Part of a small language model's weights.
Size: 10 layers, width 96, 2 heads of 64, MLP 512 GELU, 1.58M parameters.
Each number is 128 + 32 x the weight over its row's rms, rounded and kept within 0 to 255. Layers, rows and columns count from 0. Numbers have three digits each. The size before them is the row's rms in percent of the matrix's.

# down: layer 7 MLP down (transposed), 512x96, rms 0.145, rows 141-154, columns 0-95
# up: layer 7 MLP up, 512x96, rms 0.17, rows 142-155, columns 0-95
down141 102:151153144119200085157128121089168166161111090087142119089091150135140161071122147139146155158077102125151110140165117077049121158108138145098120129155131125120094148121099175186085131097165060100135160122089168106085079132048169114093147110104126064084107126152106087130118138153155170101
up142 107:153180190123129095130122096127069066096120147200156071125132096185153127096133114126138148140138096146166080123084171110168176128149118063129148146149067123102163171161155135076111096132156135120099089154147122131093120118183146110183131112075127113118201126105081138148108125171133118197
down142 121:133104118157155158126121135129147130068087176140115172130113125086105141105128159106178094116124140135191093119191155153139140134167114087071071102147091104185124078144131153079130121149154086088155172120105153092144130170116116119160091167078081176111084111178139119078146079188169091182
up143 105:079112159088186121112073122082143123117147141132148162101125174104109158111139126124106168133143031157118173158207137061114137130118135085162132114157130168152130143082149117054117141141146154125138152135143130119156086143126183163170102148053106110129136102156120063142080159050112155116
down143 101:132115109124143185108108095131128136087132129177107146133111121145152102113139097134150111101117115113092128164091068138125188070114098149118112051139183138104116201097083082200062104138116157176134108103126164191158114167164100175101169049158179126143122144160155099143151164112141156144
up144 113:101094180183133125170111146137104141111101124093207135148125160119112144128162136133090129098190066114176069143159132081140163081096135156124092123102193154145108117142177173117071123131115149167100129134137092084102145121180120133142091182070176150139116137119167105160076157124053169119
down144 107:112114129126107119140183131101159124118144164057096118141110105112167132131132128098113147020168142085166117134159153143116103128127128189142156123187135174100150144162161170188134070079132112165125149149145164072144189126140129118089111090094168241113145119108154112157122110106100119101
up145 107:112147101188134168136125154140131045089124180173204069153172102127096173138103086163133142083155140199101167114141158120106098110172122164147142111162145171149154106129145129155105106141128118136103164192123107089155132118127063114113084142120140110145156152151178174157134200144117179167
down145 097:145142134083093131133134144102114210124095141111113171154097147147123072129084142155133113162110138098105101141142205102122178128108162141082118055123161127073090169129090141127131200090083103055099115064070094158124155148154163124124198169141127118094128129137077122156107114164152151125
up146 103:145134183117068077104154081144165120157134160156122159121163109116123187125120141110097183100196131162120122106171163116174220116077104176174105098131107136119119195113075167071138087165124151128133110079170126085136124106146129162105066119098154104131184117109122137114093112084111147110
down146 114:129142087168142128116148148123170154113178147110141114129119102146140124107111111071156143137140151154178141145077146117128149121226146128174144134164115173129162135059172172089147154145090161098095159054153189111130118150124096198049107179143105129123099096091166085143103180145172136127
up147 105:163134105163090045168183091113144091164125080147134134137117112175142169139172133112075140147139187136164159169118131073083191113198115120154100166178053127133136159100132148103125130172117124078098136120140134096075104167132131161129104109114170085138178109109104129151156192142096132151
down147 099:128133144122179159152103134153094112112117113115122102130171106132122111071124165165134084068135130028147142126056134116131084121129121168114132153146168142163097139105114071155133134149145083206151128153178109083079127088128162168100129063124123085119135186112095167107133101086169058165
up148 098:133122152131075145111157132130151128119118141120188188148132104174082132105170116149043140083138139099125105182116128055158117121121134110108164163137177118096156126126084117126108136189192095093131117062134100169151122106097117131110099218141119151167120083068103111159138078180102083125
down148 098:131143135129168128169116080113134056142107153121084063151140158120164168108131113064128103127155144170165137102091065164093086126154113168168110085091106187109122160145139117182132157101081099137146138117164156152107098150154163143122136045136071081081101095171123083092164127077156127115
up149 094:093139114191119144133101076112157112093128062174153111129176092147171180109153117187121173076098133148179115128086135113142174142092130089147102055077114163135183119144160129106178135112127199182122119109167138093148140121161141100128068155094111128123143108101109063159159133092147112080
down149 101:138103114099155118105146164119177204090122178110144112081118102055068110112126100127142156145102146162109121108162158149112124142152136076079167135159204128145092079136115114108105150179051097130083146126077090068138160103114138173180100123095076115152116163125180093138145106124126124080
up150 107:070041104123145123157104102099185104123175091155154141137162106131112098093146161125104093133123140148097091200136157069160140088139100104115133140099082112122154156141157128091140112164044206161117185166141090109157102143160093157146109154132101114146149090150168100091178133169173114112
down150 110:195109100137167156101153101114119064111114115098097082165135117163152168145087095113172135139086114120143133172130115138114140184140158139077167105183126174173097142117158121141147134111194112137128136143155081126084145112157163126097121082166151139142108114190234127120100136098076195083
up151 103:069160050114143168105127135124068079101111126153168105164168143182106190081087080155103147106145151127133086173151189111154131098081125130138109130145118154174157119090134148084182141144114185175164161156134163146110118084160142119105067157164108155129083108079154114140127140146086145092
down151 104:131109127096118103134130156130178143126149069114161160123081201165102114134157156141116082073134111102143091078105133169143119094167127156149185152094114082105142094123108110118111226117163125143146136110183110135146134061165151142147101070120172152147031105122064182121110109141119126141
up152 105:132149146112113136150155105100143033126073119128124139102096086140109136114171076119058095082167145124169101141132132098174143148120108057091149143169141119162121208151137177093149122162088178158145146196148113113103076123134147219103120151112126117061136118144136082107118136131143144160
down152 109:140096164144160113058128147166122162073171155157173128133075101160091194094120165113177168174144106178144148139103071092171173107125131129160160118081151151163185104159081079097120070126118125084097108114178171101115136173101115142095162128127159154109130082120097096110165097093138128120
up153 107:110083134161116059217123097105144102103118166101139154085167163118071149153164146133149148086126122124169164163126123094108095078159128086105172127145081108131116115155080148085093115157185090147100096132136102019144095113147071149134136108132115146142122136149157122186118150128105135199
down153 096:139105105176105114089081113125193123119148195131070120076140088179154156081179129154137107130104137103133106134102141111125180157166129156121180127154140072074155080108136151149088121083121130102171104140123126147146138081074076126093120120082072121118173076126121103099091110165077072179
up154 103:053127126144172090121149167145130102145117127120105163160141117160114148088132139106068151093182144192105143116116157130121163130108134170154093155120147082103088132087105130042083032180094146146133106160147124121166106103132069133108084139134101174149082153146169102124159106141104208135
down154 111:089166152076135134151105135145114176089110128098153052136157136137112093135148095173137102109098133084146073131145178120139102080130144109164162107140137061152131104110120117172187124106157121142145142138108055140085096105148139125130125111181104160139050183069063197171158097158098129145
up155 104:111122136099089109131071071115122133100076080143157121082174173146166104113132103105097140109125134175090122179138139062121123106221108123140106104084136162185133107120102099102136126126123185145143132122181150124188124118180073165103087141113136075192120130135114054166087149162134116100